Weights of a small GPT-style language model, trained from scratch on English Wikipedia.
Training: 120M tokens, 3660 steps.
Each number is 500 + 25 x the weight over its row's rms, rounded and kept within 0 to 999. Layers, rows and columns count from 0. Numbers have three digits each. The size before them is the row's rms in percent of the matrix's.

# layer 2 MLP up, 640x160, rms 0.147, rows 563-571, columns 0-159
112:512510450471513468517496519453475521500553456501519493442547469435514514508471493467486508516472491480506503521480469488493460521482501510500522515520487478485500465470501531500546493511545468561472497506486500444518513471494524477492501463482550490506505474480456530563501518510500474493487520465515525519483542506490514512527499534499478494506516499525474492491491516461512497485499511476496489535503510472542491541506483499478483461507509485503531481463447504452531467527517490
127:474513515475481513482522514510479447498488549482517480501456478482532521496484490495543519492461488505537478502489456551482502468552533505456493456509505519483514501497506511477516549509509467507473508540498471534450512471532468487485516507457491469481486496534500509527510503485484477487531508511485538506510467540464492537478539566500509477495549537522498501513497482523496504491449486470479472501507535494507497527497501483483498464552477510479436502477513509518513469524468459
128:459498497488491523475482491473510489496484531483519485504466507532486486532504528510483478477520477466476480511499501489491514499485485492529520525490481497503476502506523542512512516510463501468456493502461462521453481441523474506466503493455498499497435483521468453530525533443547514498491454486469473530510458496443483535519534507477482502518521493500473515523469545541507507488511510544513485474522518539518523516539542514544459481491469477494512505461525517511480485530470528
119:477459551459448468496523479500488479520473497496519508530508522518547535510494494511515467533533470510492517528468515523506460512523489517531528520500509508538494489487491510520502548515481452518508529470532506496489473457494520486537550521495472492447520507477468510491435491496488505463468527509514498475553542485516515464523507504548476461509508500518491492538496477491509527493506478489492488556510482469494518529483468525549494490526496447507460501503510487477491490522482552
101:483535471493515476501486512455523493470513485506507479496523564503529519495506475486531528494488479518512507464530470467508513520476530537492476545532508506449465511548498461495480498511481511496472518478497499455516522542525549511489515568503533477499500478461489498504497499474509504498517459464461528475497485523521513522525488490487494522530512513531494484520506499530467551506516483479560499519439531499499446518496504483461501491481475480515536502497486515475477470524475570
104:518525527506494512507466511507505503544520567507487492464523515520451501490597532539528463528493483476504505474505449520506473509544506478520514483496534527541525483498512485477512491529504505484499550500503490483484494500518452457523495506508509503492525453512491514518500489547521522471481483492478490509475496438515485492517556497501479537509492489491507471535534496501531524502517521472495495518482501458477480537490535541490515479476509485517486568509508469481527523460476518
103:523491514574469517496488495499432491495515463500495502467508495485470499486494462498490493462545500484539492476499440485518476502480486519492485532521514472554469515502482473496437484516516495520497482486511513506514520522466521542510521547468527530505516493494457484511492479471457419501508494420479477505523484488480488521458472472474431505514521493503486501484474510463507473514475498524516474489510522488503544501504501521484514471505497492510495482500524519466501522489522530
028:487505508459483474473466505486494503490482540518457495471522479493510537515528464486484513515524535504507501516528506518486512438519508498502508490517535482529486495461499470486512475537507525500442526487522496513451498508532446487490494483462539441531516481495470469505485484474529508497472495503512492458465473497493517500482497462482509474484501469525485476511488474513494457492492465518526538593551498476515479496511478537467506508460476492484474557497521529476484495468476526
089:508517487513516512483549467476526485517497502489504466455516526482514477492442488506514542509454487477504514520480530521520456500505505476518541536491460545513464515537537496520507475517514494505476469464514506455535499458478485490536491489545525511480507492539461509475494505509513524493551482520463468531516481517498520542482543464458460501490525522535473459520543494524515516500522467489522483510504445511499499562496529531487498493483498476533472505532503517493532489478522502
# layer 2 MLP down (transposed), 640x160, rms 0.155, rows 563-570, columns 0-159
107:477506483491475536495506532471497511488459467518508479485503514450453491533500565453521487484504500503503517528488463527496502486498466480515519472500525481495517507492543523491511494479488513515488492497498463502484542526519521450493491517541537523461485497505522537509548517514473507565516482522514469459532529527510578514532457477463513463497517498481501487503461495480531535536483491479484497487478531479473472535535517515453487533506485464532522512525471516487514513526479511
117:511493483503517488542540547497489494506559455431541444522550498502478523541497458533462512502529473503486500476531516483499507503474498500526492472471511451501552500516487479472477501446491506532510493469500505494499525478529515488449519496495499457507460471506469504532540521478501533511507521503520499494497486512517461516480500460524449542435497528531518508526517471514528503513486498448500497484499526481471492472505495504489543526526527501475482477478493506491503493501466503
114:531520498495461476511524519526489441487485457511450457534538534517466499494476547506478548483515512543541519495506503490495493524464500501518535496476477543479533499515498527463529493491486489502507486526483534544485493499481485481505497471524473484517500488489559513543524509511517515494471500485508430471481512531494438502499489516523528474489546465483476513459502453482502510507473497484505511493521492524519522486538504480523522542521519469488461467514497491490514461484481441
112:491532466526495446491454482495474478453525520508506513438489539490470474475524512517515483492512543533548483471485539516555506444486503498494461519512526514497458483467474472491493521469489471544496498507517458519518511531458492508517519514504511488496483491455496528481493489518512541534501488515526502477494496497478487499481469489499478454506517504521492538506489523481471491543459483493522482463478521485508544491472505536543487525514470500526461437495519510547523519530506510
104:497481458510501486498493502485523510467491520488540474504488478481539494517494534518479518545540469486487549504464488488517536468487454487498482489437482534544491481522459479475485489510535499461483524483476507472492509493512481515501478469526495522531545472517524487481528539474516474497482482467544562475513469489531518492503480512499547515492495518553505511535535527509491498472464518476444526509488529505497532484517475464488504541512505513528494435503461481491499479520457499
111:516461510520507528506471527567481524519504510452494544542514498460503470487506556528533478502527517500500481487464511515494511498529501509510473464480522489479489498485486517497482475555507496515500486510505506478559528539538472574465479463524488487500514482525534509489501517507493474491489507464529525509481476470514508518499531497482493512492483504457500532529539496512527494505461539473461465462491514524442510493547503466466485542495514465495473536465493469523517495533485506
116:488496516579529510486501530504494501524508512511483492518472525501503501493490600475503495506488516495538470515489505491528498502478494490459490577512517536501508474506597506496506516462494491542471488502513483516470499515495489514496505498506501493509500523514492482518506510535488498488488490486519509485508495489490500498474499514525505490502520441498491489478517498540483520512491521495516497479512512498501466487499499510517504655473524489484508545529503483509513501496500518
030:529481482497517532432519532501470544509457554519540515475521454511490510506514526489513505534518475445468468531503486492490476454499473501464503454542536464543502547436483469460486476528477476490510519496507492506512503482491514491527496439528496551463497492517515496548488495502492517480508517540523512488476518476526454478476513501483502518533487499494510503462521504519480494502528508463524515482486481512483495534479497493470525516487483510487518453516501546511530471493513505